Weights of a small GPT-style language model, trained from scratch on English Wikipedia: MLP 896 SwiGLU, a variant of Muon for these matrices.
Each number is 128 + 24 x the weight over its row's rms, rounded and kept within 0 to 255. Layers, rows and columns count from 0. The size above them is the row's rms in percent of the matrix's.

# layer 6 MLP down (transposed), 896x224, rms 0.0609, rows 482-502, columns 0-111
size [107 109  93  97  80  97 101 112  90 106 105 102  87 105  98 116  97 116 108  64 109]
[[137 114 166 108 116 127 164 135 109 117 121 155 158 185 120 156  84 142 135 143 116 143 128 128 112 152  85 152 106 113 101 124 102 123 112  92 174 154 142 145 151 162 109 100 143  51 154 148 137 117 103 105 109 105 144 140 120 136 122 107  97 129 110 114 147 114 138 126 114  91  91 143 126 166 152 105 120 158 112 181 110 133 155 123 125 147 167 131 103 145 120 161 172 137 108 172 129 122 157 119 139 140 137 124  82 117 136 108 142 109  91 125]
 [151  89 163  84 121 138 118 135 124 114 121 160 167 101 122  79 150 134 116 113 101 101 162 118  81 131 114  99 157 143 123 116 162 133 129 101 128 142 162 169 107 124 147  95  65 181  73 104 144 131 100  84 111 168 145  88 152 157 158 114 128 157 144 121 135 150 106 125  81 108 109 121 106 161 105 160 159 115 105 152 112 134 107 142 137 149 129 134 134 121 152 141 135 119 125 140 148 141  95  92 110 153 109 124 143 143 148 101 152 162 128 197]
 [136 151 106 126 133 123 130 160 127 142 119 124 162 115  91 124 111  84 107  63 147 150 107 125 116 164 104 111 188 152 148 153 109  66  95 160 118  88 101  83 138  95  86 136 128 160 118 146 144 128 133 127 119 156 165 108 138 168  71 152 140 132 127 109 136 129 144 122 120 141 116 134 142 149 103 155 139 136 122 148 123 153 114 139 142 134 117 104 101 168 133 147 133 158 139 106 131 150 108 116 152 101 112  96 153 121  76 135 137 122 124 126]
 [ 89 119 122  87 131 141 150 107 140 106  98 142 138 161  87 155 120 152  88 113 102 152 104 101 147 146 166 148 127 158 135 110 108 163 148 143 161  95 141 145 112 107  90 118 137 139 135 157 113 152 107  97  66 123 120 138  95 110 111 163 120 172 143 142 119 149 114 134 103 164 123 119 127 144 142 151 126 141 113 132 131 158 134 141 115  60 144 129 138 116 120 129 152 139 147  86 157 105  91 109 166 114 123 142  91 127  92  94 130 150 140 114]
 [183 109 136 124 102 143 107 118 138 119 119 158 150 134 144 152  99  92 115 139 126 157 169 144  92 151 127 154 133  80 105 129 101  96 156  83 102 157 148 103 165  92 155 104 143 138 115  99  88 146 140 121 168 130 150 152 147 128  98 135 109 148  81  81 142 110 132 122 160 134 139 166  89 131 137 102  98  85 128  85 130 106 125 128 148 120  96 110 116  79 141  96 159 129 106 119 138 119 122 152 140 119 175 144 147 118 123 153 134 142 129 136]
 [148 121 129 155 119 183 149  99 137 122 129 110 147 128 147  98 123  97 140 187 154 140 164 114 112  96 104 140 150 145  71 160 161 103  97 141 119 112 107 134 137 122 106 103 140 184 149 133 154 132 140 112 136 147 108 142 117 137 120 115 104 122 135 101 112 153 148 126 126 111 114 121 132 172 112  86  91 132  99 144 159  81 143 188 106  92 115 118 119  97 176 121  93 118 148 135 133 119 117 171 138 121 115 130  74  71 148 182  94 105 136 145]
 [158 147 101  87 121 147 124 109 114 100 160 128  76 139 114 149 140 156 113 158 154 119 158 138 132 150 111 102 137 136 136 149 128 120 143 133 131 132 122 168 127 156 122 156 115  91 162 196  99 120  86 133 147  89 152 100 124  87 137 126 169 163 136 105 127 166 118 131 121 147 134 110 126 133 168 122 122 134 149  88 103 113 127 123 148 181 124 142 129 144 103 111 147 125 128  87 117 127 137 123 102 137 143 154 171  98 119 131  95 118 120 122]
 [115 101 104  86 129 129 186 102 133  95 112 124 187  90 111 111 117 154 112 147 125 111 117 136 137 143 158 139 150 136 106 163 153 125 122 125 131 164  98 111 131 127  98 156 142 158 116 139 131 130 144 143 132  86 138 128 150  71 147 121 124 140 183 173  92 123 113 103 112 139 109 114 135 117  99 157 111 150 173 146 118 110 160 126 138 138 142 130 159 156 128 119 124 124 177 130 104 183 125  49 144 145 138 146 104 124 139 134 133 107 120 151]
 [166 102  95 123 138 118 149 146 137 116 126 124 104 146 169 117 122 146 142  93 101 162 124 125 108 155 131 126 121 110 155 121 135 126 111 125 114 146 155 148 131 121 106 114 137 169 166 193 115  87 129 112 120 109 113 100 111 147 106 150 102 114  82  77  78  93 147 162 107 115 155 163 133 124 166 100 135 134 168 154 114  96  97 130 165 138 148 129 127 156  92 121 129  97 100 114 156 135 109 121 140 128 172 140 105  82 148 122 126 143 137 139]
 [152 111 139 119 118 149 132  94 117 106 176 135 106 123  82 105  92 108 109 132 153 121 153 156 115 126 143 126 124  97 124 146 131 102 152 100  89 134 123 125 113 126 141 135 136 134 153 115 101 119 120 141 128 141 166 154 121 100  92 127 127 134 147 136 140  95 132  91 143  97 127  89 140 147  80  78 132 130 141 135 119  69 106 108 134 149 139 118 154 113 127 120 133 133 147 110 139 107 133 126 144 100 103 133  85 114 147 158 126 120 120 150]
 [116 118 105 117 133 191  79  70 109 157 103 138 117  85 152 110 131 151 118 114 103 135 117 157 129  73 101 124  88 180 113 178 193 136 132 139 105  87 140 102 155 141 121 113 147 121 118 122 131 130 121 160  85 103 146 137 164 109 124 117 136 122 140 151 118 130 116 121 101 133 113 148 128 156 145 153 131 159 165  92 117 105 185 130 113 142 120 149 140 151 135 134 129 133 125 184 132 161 125 109 114 138  77 135 165 172 127 107 115 157 140 103]
 [142 155 170 133 172 136 147 118 128 122 145 143 128  99 115 117 125 138 173 147 139 172  96 165 114  96 103 139 137 129 121 103 152 119 118 119 123 108  97 133 129  91 138  94 137 137  74  88 147 106 139 105 119 156 169 123 118 118 188 120 140 108 153 143 143 139 106 116 148 116  85 117  92 125 119 110 139 134  58 143  80  82 164 112 116 120 114 122 116 160 151 147 143 139 137 169 148 137 109 161 113 173 163 154 139 106 140 124 120 120 136 125]
 [107 102 107 167  85  93  83  78 143 123 105 153 133 141  92  84 125 110 100 152 152 144 145 100 155 150 119 131 113 143 159 152 118 130 131 154  89 108 115 116 117 171 136 117 131 131 112 151  51 122 173 136 127 147 112 130 152 116 116 106  61 131 159 162 125 131 138 142 127 167 107 140 135 127 155 167  87 137 110 155 113  90 101 141 120 120 171 120 117 152 135 138 134  88 121 148 178 121 106 131 141 190  94 104 100 119 155 101 140 133 119  84]
 [155 153 125 132 124 101 153 104 155 110 126 119 145 139  93 171 116 150 130 152 119 111 115 116 105  96  83 136 112 104 130 153 140 120 158  99 120 123 139 110 109 132 145 129 145 144 122 105 125 146 109 113 131 126  79 190 100 113 150 115 173 159 122 139  98 171 124 114 137 123 166 110 135  98 100  79 105 112 141 153  83 150  64 139  89 124 120 122 114 124 102 140 148  76 111 158 113 109 138 166 105 116 155 142 136  94 146 140 136 110 192 124]
 [131 136 143 125 147 125 149  98 130  93 121 136  78 112 129 138 110 140 142 137 147 108 132  96 111 154 129 147 118 151 164 170 167 138 137 138  91 115 196 114 133 132  93 104 121 124 138 117  77 129 154 144 172 160  78 140 150 124 133 140 144 140  95 113 120 114 145 117  88 127 144 108 164 115 140 114 135 100 100  90  95  99 127  98 176 130 111 141  78 125 166  93 110 122 102 161 130 154  82 115 105 134 148 125 129 176 130 120 126 137 162 109]
 [161 168 111 162 148 148 134 150 156  89  84 166 109 142 141 156 150 103 117 116 155 102 109  97 129 100  85 173 120 109 150 112 165 118 140 119  97 111  84 131 134 185  94  92 136 106 128 103 131 142 150 146 109 120 139 107 172  94 122 151 129 126 138 130 156 134 147 136  91 132  93 100 113 143 137 134 122 114 119 107 112 149 126 147 145 115 141 163 150 100 140 117 124 152 122 169 122 141 156 106 105 130 116 158 102 155 167 152 129 141 123 154]
 [150 137 167 118 148 122 112  99 138 185 175  69 134 112 176 139 156 150 111 115 110 142 156 137 146 121 112 122 153 119 139 100 113  91 124 185 127 156 115 103 149 141 173 144 143 151 126 116 123 106 156 126 121 133 126 109 121 104 182 123 142 133 148  83 146 171 122 135 114 162 119 111 149  88 108 131 166 165 110 127 134 115 139 142 145 135  99 157 154 133 150 146 103 116 173 162 111  86 174 132 111  83 155 142  95  86  75 136  92 113 113 142]
 [152 144 121 140 109 114 107  94 141 126 202 118  95 131 145 152 114 125 102 113 142 138 125 121 133 159 124  92 106 129 160 134 145 110 129 162 108 110 153 155  95 121  83 114 174 137 142 173 138 133  99 138 161 114 112 137 127 129  99 128 150 105 120 125 125 132 137 139 123 130 128 146 111 194 129 122 167 152  80 122 140 185 104 144 158  82 118 147 105 108 117 151 115 111 168  97 135  88  98  86 153 112 133 114 125 125 132 132 109 126 128 125]
 [133 104 160 115 114 160 111 145 127 145 166 148 141 143 178  97 173  82 112 149 134 153 119 106 116 136 173 142  60 155 127  97 146 129 130 141 108 144 113 152 153 141  99 128  92 120 104 164 106 112 134 167 164 127 157 156 102  91 133 110 179 181 119 114 119 125 125 136 122 111 127 126  84 160 157 147 124 129 130 109 157 133 154 148  93 142 140 142 108 137  97 125 119 144 127 171 117 180 141 163 138 144 120 164 143 134 137 145 183 100 106 148]
 [111 117 153 123  97 104 110 135 159 112  94 145  66 140 126  95 103  75 157 134  86 138 124 128  87 147 114 114 122 111  68  93 122  82 156 124 124 157 161 175 108 118 116 128 113 177 135 144 143 137 131 115 109 166 155 116 123  96 120 124 136 124 113 108 153 174 102 124 140 100 173 137 149 121  99 111 128 112  43 117 103 112 148 146 149 174 116 162 133 117 101 151 115 142 139 161 130 179 163 106 147 146 147 119 162 136 138 115 160 115 123 160]
 [127  92 158 141 136 117 114 151 124 120  92 143  98 113 127 102 134 119 135  99  85 112 135 125 119 149 146 123 128 122 122 147 141 135  87 138 101 114 134 123 129  98 116 146 158 110 105 131 122 159  95 134  96 117 124 149  68 129 106 155 134 112  99 104 139 114 134 141 147 118 106 124 147 115 144 109 155 111 163 117 131 121 125 106 184 109 134 155 199 153  98 119 147 163 177 119 135 137 133  99 163 152 149 153 131 136 108 137  83 126 135 112]]
# layer 6 MLP gate, 896x224, rms 0.128, rows 483-503, columns 0-111
size [104  97 101  77  99  99 112  94 112  95 106  88 105  97 119  97 119  99  59 116 104]
[[135 125 123 106 163 127 158 120  91 135 196 127 170 139 170 118 149  95 136 104 140 157 112 143 101 127 156 126 162 109 107 132 142 110 121 112 104 122 109 144 116 177 150 178 119  99  81 177  98 120 114 145  92 138 106 129 140 118 153 116  77 136 153 155 155 125  90 149 135 112 129 110 131 146 160 115 143 121 102 151 171 111 164 143  69 146 100 120  93 154 108 144 145 121 115 136  94  97 100 142 121 157 158 128 133 132 126 113 120 105 117 177]
 [120 107 139 123 128 165 129 131 133  71 114 136 136 113 126 141 143 103 120 149 152 157 110 110 121 148 115 101 118 114 119 152 157 100 140 116 121 121 149 151  62 182 169 139 130 109  87 158 116 183 150 120 113 113 119 148 113  81 114 136 135 139 151  98 137 115 166 120  96 152  89 145  93 114 126 157 163 158 125  87 108 155 130 126 140 149  90 167 167 149 120 139  88 133 135 136 132 120 146 137 109 121 141 112 141 100 112 129 137 121 164  84]
 [152 169 127 120 179 117 132 167 116 123 130  88 124 166 165 165 117 125  88 118 139 108 110 170 139 146 105 134 117 145 126 118 138 124 133 101  96 102 117 143  65 128 125 112 164 163 117 128 118 102 143 139 101 143 115 109 117 102 101 175 123 151 139 162 157 154 126 132 162 182 162 108 155 125 122 137 108 114 138 145 167 124 158 163 176 147 158 138 135  99  73 133 183 131 124 132 135 177 156 155 120 127  95  97 130 159 133 145 125 122 120 101]
 [139 131 165 117 131 115 134 132  99 118 135 136 140 133 146 122 160 151 119 175  78 133  94 107 156 148 133  90 138 147 119 123 142 151  96 176 136 129 111 182 106 181 138 146 124 118 142 131 138 122 120 164 120 125 128 109 141 111 145 112 153 119  87 192 135 138 147 173 129 122 144  99 151 158 126 145 127 162 109 173 163 132 111 109 162 140 135 170 118 141 139 154 130 118 166  93 137 132 120 131 108 134 130 159 121 116  87 142  69 179 120 115]
 [126 128 132 108 161  99 107 108 109 148 132 109 129 120 141 147 136 124 168 154 103 127 143 152 115 137 130 123 156 120 155 154 142 119 144  80 146 156 137 186 132 146 153 109 135 156 125 140 137 119 120 137 101 100 106 113  70 191 137  90 126 123 159 104 100 116 118 132 157 146 110 123 133 111  96 149 116  79 102  94 151 108 149 122 106 150 162 170 156 144 111 114 109  77 121 154 123 132 121 136 156  84 101 104 166 180 128 132 132 103 137 119]
 [123 103 156 155 112 120 135 131 150 114 150 160 106 125 133 136 164  96 108 129 122 129 121 168 113 121  84  90 137 147 107 123 134 163 142 132 166 112 142 117 132 106 171 136 143 185 138 157  99 116 168 135 116 108 138 137  99 115 139 126 115 158 133 141  87 148 139 130 125 107 141 116 117 148 111  88 125 110 151 157  74 124 109 103 149 114 156 135 108 169 128 128 152 132 127 141  96  99 165 145  86 129 129 131 111 125 115 139 142 114  96 143]
 [105 158 101 177 177 126 156 150 117 120 107 167 137  95 102 180 103  97  66 129 120 113 101 108  97 151 117 113 174 109 120 133 113 140 115 109 125 117 125 135 168  86 111 164  92  99 123 128 167 106 125 125 146 107  72 158 145 133 129  92 108 130 143 128 122 143 151 132 149  82 102 139 104 125 121 123  48 107 129 172 118 130 140 134 116 114  79 155 111 153 160 139 104 106 120 124 137 151 141 127 156 130 131 114  95 123 176 110  77 149 148 142]
 [125 103 106  79 109  94 155 125  92 129 162 123 119 160 124 132 107 133 109 113 102 105 108  69 171 114 103 108  83 156 119 102  90 123 119  97 145  82 143 147 140 130 112 133 138 136 116 130  87 136 148 141 159 117 139 169 133 107 132 179 123 105 168  80 160 137 130  89 128 120 110 159 147  94 128  95  95 136 127 156 113 162  96 120  74 105 149 134  99 132 132 121 133 124 113 122 136 137 150 115 148 101 131 138  83 107 162 129  95 149 117 110]
 [125 154 155 115 149 139 120 106 109 119 131 143 122 143 148 111 131  93 169 149 133 146 115 133 170 120 169 145 172 110 167 135 128 101 106 128 152 136 101 144 146 145  70 159 163 105 128 129 164 146 103 100  87 137 108 152 151 134 161  96  97 148 155 180 135 143 157 154 173 131 153 100 118 135 110 166 130 112  89  98 126 108 112 197 117 123 157 135 132 120  90 144 137 151 107 160 119 177 135 125 141 166 114 123 139 157 146 104 131 126 108 164]
 [127 152 159 112 128 123 148 165 135 102 141 163 139 140 120 147 140 107 112 120 173 141 167 123 162 167 138 121 112 133 107 133 110 137 142 112 135 147  98 106 137 106 156 115 130 127 169  60 137  93 146 115 160  94 118 132 105 131 122 118 155 109 113 137 138  97 171 170 153 155  56 101 161 120 103 129 179  99 112 166 137 118 142 124 128 147 115 149 146 116 160 110 128 107 138 142 118 161 154  87 131 138 176 105 128 125 138 142 102 115  98 129]
 [102  99 116 126 109 122 111  87 155 168 147 137 138 147 162 133 118 128 130 135 142 147 117 129 117 138  99 154  80 167 166 106 123 160 130 139 132 119 197 109 135 143 151 154 128 134 116 140 162 115 134 149 131 147 107 144 175 131 128 127 111 155 112 144 112 114 113  80  90 176 147 143 158  89 163 128 152 112 119 148 149 165 116  79 150 103 101 119 155 114 154 130  85  57 124 145 137 133 156 132 109 128 130 114  96 142 152 109 148 114 130 116]
 [174 164 115 127 134 155  93 115 111 137  82 110 164 115 151 121 132 107 111 129 141 112 110 109  93 103 101 105  85 107 144 113  94  92 118  98  91  88 123 153 126 165 118 104  90 142 114  81 104 145 140 144 117 133 158 151 114 141 105  92 162  85 114 139 125 134 143 134 139 179 157 150 182 125  84  90 124 137 116 135  96 106 116 138 125 159 100 167 158 145 108 130 122 139 128 151 104 142 143 102 148  95 149 120 143 147 135 125 113 115 119 150]
 [114 129  99  97 152 119 107 138 106 117 111 177  99 155 169 165 107 101 128 158 112 151  91 170 143 137 125 113  81 132 130 146 107 104 121  72 138 133 132 113 139 150 182 120 116 129  95 149 176 118 167 117 108 156 132 121 119 141 149  91 172  98 130 147 125 125 139 135 150 140 139  95 154 155  97 138 108 141  90 200 102 112 156 124 100 155 137  94  87 165 148 144 113 152 146 147 149 155 129  95 110 108 146 152 130 122 129 141 156  83 166 126]
 [166 123 185 134 114 154 126 136 129  96 126 149 118 139  93 121 118 113 136 143 129 137  97 107 125 116 131 130 166 112  95 109 154 184  79 106 143 140 105  96 153 128 166 121 111 171 117 150  81 143 120 163 152 137 162 138 139 141 160 113 114 117 136 117 108 127 105 126 116 184 161 133 143  91 151 141 141 189 134 135  99  65  87 151 140 134 108 159 138 103  99 176 127 126  37 149 135  81  96 122 139 138 150 148 164 150 104 152 117 124 151  98]
 [147 115  98 132 129  82 114 114 157 138 104 106 112 103 133 151 112 164 130 109 147 132 114 119 114 167 126 117 110 123 118 130  97 145 132 123 152  90 122 129 100 128 110 100 155 150  85 139 143 156 122 115 147 147 162 122 109 205 153 123  96 153 108 124 136 125 158 100 124 114 127 112 145  88 128 115 138 136 127 113 137 142 120 156  80 117  98 127  98 139 111 119 152 120 123 153 143  92 155 125  90  94 152 121 140 140 130 123 121 167 154 108]
 [ 95 171 123 153 109 132 105 126  95  92 113 125 154 130 157 119 120  72 129 110 138 132  88 119 124 139  93 171 100 112 125 131 115 138 164 152 112  98 124 124 121  94 156 148 123 143 148 158 111 126 141 100 121 116 143 107 163 118 108 120 172 117 156 104 103 115 117 126 191 192 118 141 119 133 129 135  85  79  72 150 136 148  91  79 166 102 160 115 135 146 172 143 175 144 132 115  98 125 151 140 157 125 127 118 184 142 122 119  95 130 118 122]
 [129 128 116  96 142 121 164 112 132 136  81 127 114 139 145 134 104 119 157  80 135 132 130 120 100 126 115 101 108 100  99 124 117 172 109 104 129 126  96 107 108 152 123 118  95 186 166 130  95 185 125 150 118  87  94 112 131 129 157 141 136 129 125 144 152 136 100 158  83 114  93 124 111 108 121 183 120 111 135 103 142  92  91 114 108 121  93 153 118 161 127  64 138 145 126 143 162 130 113 135 117 213 120 102 113 138 122 109 113 154 101 117]
 [128 150 159 144 166 118 152 121  96 144 176 130 142 136 195  63 127 106 186 136 129  94  99 113 111 165 135 154  98 107  97 164 119 133 120 119  97 120 109 106 154 148 120 152 111 100 115 113 123 112 143 110 164 111  98 121 155  79  96  66 118 169 125 105 146 140 165 156  93 115 107 138 172 115 162 172 121 138 124  75 169 115 106 147 142 139 106 117 145 122 124 136 163 169 136 137 126 174 131 138 128 160 133 152 142 121 116 111 132 130  80 114]
 [ 96 101 109 128 148  98 120 145 158 149 121 148 131 132 113 113 158 116 150  91 113  98 165  99  94 134 115 133 121 107 102 148 125 110 140 134 169 109 136 100 134 132 112  99 130 134 125 147  82 132 105 105 104 149  99 103 152 116  98 154 123 134 142 112 149 154 142 134 107 134 112 112 107 124 110 122 126 151 124 152 178 146 115  95 104 141 129 167 131 147 154  77 170 161 157 103 115 162 152 114 116 119  98 143 141 170 173 166 151  96 129 112]
 [105 138 107  83 109 123 123 122  99 126 141 115 154 118  78 164 157 156  88 141  99 129 145  87 141 161 131 129 165 135 146 120  95 119 125 106 110 106 158 113 124 119 153 133 153 147  89 121 184 108 148 144 116 121 100 128 122 144 161 172 106  96 157 112 111 145 142 103 146  84  96 117 105 140 109 124 128  95 152  97 142 142 156 149  73 123 160 133 150 145 115 120 154 154 104 134  97 149  66 132 141  97 120 123 100 174 116 116 125  67 138 128]
 [182 126 119  96 129 160  65 134 131 161 136 149 102 140 187 130 149 146 128 126 119 118  98  94 146 118 115 145 101 161 123 112 121 117  93 154 142 127 131 133 124 212 140 120 133 121 176 141 111  93 167 127 113 107 127 110 114 163 153 115 109 102 147 137 124 149 104 107  98 102 124 136 162  88 133 125 104 154 113 129 128 119 114  93 109 164 100 130 127 119 171 102 156 142 144 140 128 155  99 123 113  83 133 106 126 117 123 122 113 105 110 135]]
# layer 6 MLP up, 896x224, rms 0.13, rows 483-502, columns 0-111
size [107  94  98  82  98  95 102  94 107 103 109  83 111  97 116 102 116 102  63 116]
[[132 164 116 183 111 174 139 118 115 160 110 143 144 134 149 103 114  90 114 191 127 133  89 164 175 143 112 151 111 102 123 174 114  90  93 115  86 124 137 124 121 104 176 185 106  94 117 122 118 120 115 156 118 143 103 103 132 136 108 129 145 131 157 113 153 124 169 177 110 133 109 118 125 127 152  69 106 127  86  83 107  76 139 141 119 130 123 147  79 104 121 141 132 117 130 118  86 149 133 156 133 131 126 186 122 157 110 156 141 113 101 136]
 [102 109 117 153  94 109 133  87 129 137  95 180 139 119  82 140 127 104  84 141 131 139 125  78 157 106 161 125 133 134 106  97 145 137 120 101 164 116 100 151 146 179 127 118 139 155 161 117 125  99 133 129 120 131 130  82 110 150 124 151 119 121 137 123 177 102 112  98 170 170  91 153 151 139 132 141 124 132 127 132 119  86 176 162 175 124 116  79 132  79 132 122 148 146 134 138  61 153 132  87  98 124 105 162  98 158 119 149 125 167 128 145]
 [112 147 139 116 136  87 169 159 127  89 157 107 120 112 141 109 151 143 160 142 121  89 128 131 125  98 116 132 188 156 170 132 152 113 152 137 111 114 132  91 139 133 120 106 142 142 116 152  76 132 143 138 131  86 121 137 164 122 186 112 124 114 132 115 128 116 110 132 107 138 148 150 152 207 153 128 159 124 131 116 124 113  92  86 143  86 175 125 135 109 121 113 151 135 125 101 143  66 100 141 121 135 116  93 122 101 173 125  72 142  80 121]
 [179 136 152 112 114 121 126 154  91 145 161 100 164 137  95 140 149 147  90 116 115 133 105 119 149 121 158  98 140 119 143 114 153 152  98 160 144 189 129 101 108 175 122 137 140  88 141 114 110 124 117 138 135  77 163 143 152 130 168 105 134 130 171 130 145 143 152 126 154  96 139 104  99 104 155 132 115 170 199 132 140 119 147  88 189 141 110 139 110 133 154 113 170 135 172  99 174 102 126 123 115 133 114 135 103 129 128 152 127 136 120 150]
 [139 130 152 136 127  99  98 176 103 104 155  98 124 129 156 152  97 101 154 108 126 120 132 122 155 115 108 167 135  91 114 180 123 169 159 144 139 151 116 130 176 151 122 146 156 153 102 186 126 115 149 153 155  98 128 130 122 152 103 134 161 117 142 119 146 138 114 116 144 127 151 124 100 130 141 141 140 146 152 179 130 182 128 101 142 118 134 133  84 135 107 152  96 150 124 121 159 163 119 125 123 139 130 143 190 111  99 127  94 128 148 144]
 [138 143 155 198 134 136 174 106 162 105 168  98 152 163 114 137 104 113 153 141  95 138 119 159 118 107 111 122 150 156 107 138 119 102 131 121 163 154 129 118 145 148 112 115 107 140  98 140 156  89 150 149 111 118 121 148  91 128 137 142 118 102 167 185 128 120 155 126 158 136 152 129 103 145 110  89 156 123 141 176 147 116 120 142 124 122 163 125 123 117 131  58 159 159  99 152 132  94 176 104 136 126 151 102 118 130 137 150  75 116 125 131]
 [128 130 126 133 127 165 146 146 151 148 128 118  88 108  98  86 127 125 134  79 131 148 187 119 108 149 118 116 120 105 166 164 183 124  61 108 141 142 146 157  97 151 129 113  93 129 124 117 134 102 138 142  94 113 166  85 123  76 127 116 114 145 110 105 147  78 112 179 110 131 111  83 102 109 128 126 119  91 160 124 131 135 112 122 113 112 102 124 170 153 178 113 152 122 150 160 132 123  94 125 147  80 158 177 160 104  89 113 136 148 146 191]
 [122 129 191 127 138 130 174 117 130 152  96 135 135 106 174  91  83 110 120 141 155 125 153 120  89 144 157 161 134 144 127 107 113  94 128 150 133 127 153 113 100 112 104 143 165 135 110 128 139 150 132 121 110 136 155 140 124 115 104 119 126 140 157 123 116 118  78 129 116 151 111  52 129  88 136 118 117 123 160  91 103  92 112 137  90 175 157 111  89 132 131  94 119 144 163 178 136 100 127 158 114 149 105 124 116 105  97 140  93 124  90 152]
 [116  85 136 158 157 142 140 117 131  92 145 157 129 136 113 104 134 153 149 145 110  86 152 171 142 136 141 102 161 121 130 102 144 152 116  97 153  90 121 125 112 134 171 130 128 116 130 134 139 118 122 127 138 127 111 112 143 138 134 150 166 141 101  90 130 173 102 118 144 131 102 148 103  89 120 100 156 135  96 136 162 162 104 159 126  77 162 126 119  90 124 124 112 107 166 111 136 122 156 159 146 128 119 167 118 141 100 133 132 142 193 123]
 [120 136  88 135 122 143  90 170  97 131 117 119 105 114 143  80 129  84 125 129 159 141 125 150 150  94 102 103  95 183 147 148 138 126 116 127 155 131  91 125 135 146 105 109 102  69 119 153 181 143 117 120 142 143 129 199 148 144 108 126 136 131 134 109 126 159 127 158 129 110 137 169 112 158 171 153  96 121 132  62 115 132 133 121 135 162 170 116 116 109 126 149 124 143  92 147 158 139 105 124 113 125 125 160  99 141 120 120 123 106 150  76]
 [132  97 157 129 147 112  74 129 153 153 126  96 106 118  80 106 153 164 146 122  92 124 103 111 104 115 109 102 104 145 123 124 144 124 146 123 137 116 183 125 111 146 161 103 108 112 112 120 125 112 116 155 138 113 134 130 127 145 137 129  68 134 123 129 120 136 142 130 131 173 115 164 136 118 105 164 106 128 178 104 138 121 112 138 116  70 155 147 142 133  97 116 103 130  85 171 134 159 149 137  94 148 121 116 126 148 107 130 128 117 119 124]
 [141 120 167 123 141 105 161  93 193 131 154 141 114 133 118 113 126 132 108 132 116 119 110 114 161 167 116  92 203 125 187 129  84 108 130 179 133 174  97 114 108 105 127 157 197 126 112 133 140 112 110 112 107 116 140 155 137 144 165 121 158 158 160 127  69 103 117 123 149  45 125 119 164 102 132 140 132 152 125 106 171 124 139 111 127 140 145 122 143 128 129 148 137 143 108 146  89 114 156 136 108 108 129 129 126 126 145 186 146 166 126 126]
 [ 96  71 115 156 111 103 126 102 116 183 125 109 165 105  76 125 126 157 134 181 109  94 114 137 144 129 118 122 116  75 144 110  57 153 107 113 114 161 146 102 104  84 173 129 130 171 124 179 142 136 120 111 103 150 145 148 124 136  88 153 125 107 110  85 136 120 139 101 130 102 148 102 100 104 134  93 144 131 157 110  82 121 112 154 111 147 121 132 109  90 121  74 140 106 122 149 113 133 127 126 110 156 151 179 127 157 120 124 168 130 115 154]
 [125 112  85 123 137  91 119 171 111 124 140 119 113 145 113 123 110 131 143  99 155 144 112  99 141 163  59 101 132 104 148 114 108 145 116  99 149 119 133 114 136 128 177 109  97 120 132 162 166 154 144 113  78 118 142 124 114 143 113 150 134 120  91  78 137 156 148 128 155 105  99 120 129 133 125 149 165 138 136 143 132 153 139 120 118 114 146 131 141 168  70  95 148 131 130 120 140 148 114 131  96 104 160 129 144 106 106 116 178 124  71 123]
 [153  85 109 151  96 160 172 103  90  98 133 121 117 120 108 149 130 100 137 127 153 158 137 162 129 171 120 133 110 163 157 114 113  53 143 110 133 145 118 130 157 120 116 155  87 112 119 141 113 129 156 142 109 136 148 135  92 114 158 136 153 141  77 150 118 120 110  76 126 122 112 150 167 145 132 101  81 152 177 121  93 125 117 156 130 134  98 167 120 115  91 131 112  83 119  81 121  99 140 140 179 134 136 111 177 127 118 122 146 124 142 154]
 [175 116 113 118 133 148 138 114 108 123  92 155  52 127 127 101 120 127 128 128 112  81 153 170 132 149 176 153 139 132 100 109 103 111 143 143 128 111 118 150 100 122 159 142 125 136 169 122 100 108 163 112 159  97 128 133 105 105  94 136 132 111 111 121 150 158 103 130 129 111 144  93 174 142 149 102 156 123 157  99  90  88 139 136  93  90 134 145  94 161  98 129 124 127 180  93 128  83  89 115 120 145 107 140 109 135 129  99  94 143 106 123]
 [178 118 134 123 163  97 138 157  67 122 137  98 132 187 120 107 133 162 125 150 117 134 134 141 114 113 114 157 122 137 126 149 133  71 105 159 117 104  89 165 137 107 145 129 131 127 108 104 145 103 132 155 127 129 110 128 152  85 144 115 148 101 152 144 153 129 148 139 175 110 119  91 112 147 167 106 111 117 113 114 140 125  69 110 165 138  91 111 123 154 109 167 144 114 118  77 107  98 140 104 125 118 122 154 120 139 139  97 141 125 114 141]
 [129  70 127 109 137 112 117 153 105 130 127 150 156 159 145 123 145  87 140 127 145 158 124 134 109 162 117 167 111 117 106 141  98 139 128 111 165 126 118 180  89 139 113 169 111 130 114 149 124 155 112 136 137 162 138 133 127  85 163 106 218 122 111 111 118 145 184  82 116 111 124  70 135 150 132 126 125 163 107  96 115 121 134 102 158 151  94 132 128 137 152 106 186 118 129 154 127 162 112 121 160 132 118 163 157 122 150 138 153 148  89 118]
 [118  77 132 147 151 125 148 132 115 168  88 171 137 137 141 156 124 102 128  61 125 128 174 121 114 124 150 135 132 110 119 102 123 102 149 139 168 138 134  95 145 113 100  87 151 166 117 129 153 120  97  87 111 139 114 129 142 110 131 122 137 148  91 128 141 131 120 114 104 129 143 121 126 104 140 140 142 147 110 144 202 143 172 162 119 145  92 165 143 147 155 122 170 157 132 108  64 153 126 136  67 150  95 120 131 158 163 189 147 113 114 138]
 [125  74 111  99  88 122 103 121 162 176 173 140 102 113 115 172 136 111 142 118 136 155 139 130 138 139 112 138 173 115 126 116 149 103 148 139 114 121 125 196 104 163  94 129  97 137 119 144 111 147 153 140 124 149 181 192  95 119 122  74 156 115  94 144 133 103 151  98 154 116 132 137 117 131 108 121  80 129 158 133 122 127 160 126 124  85 111 135 127 147 112 125 157 124 175 119 115  96 104 135 159 141 129 122 128 118 140 139 164 107 118 192]]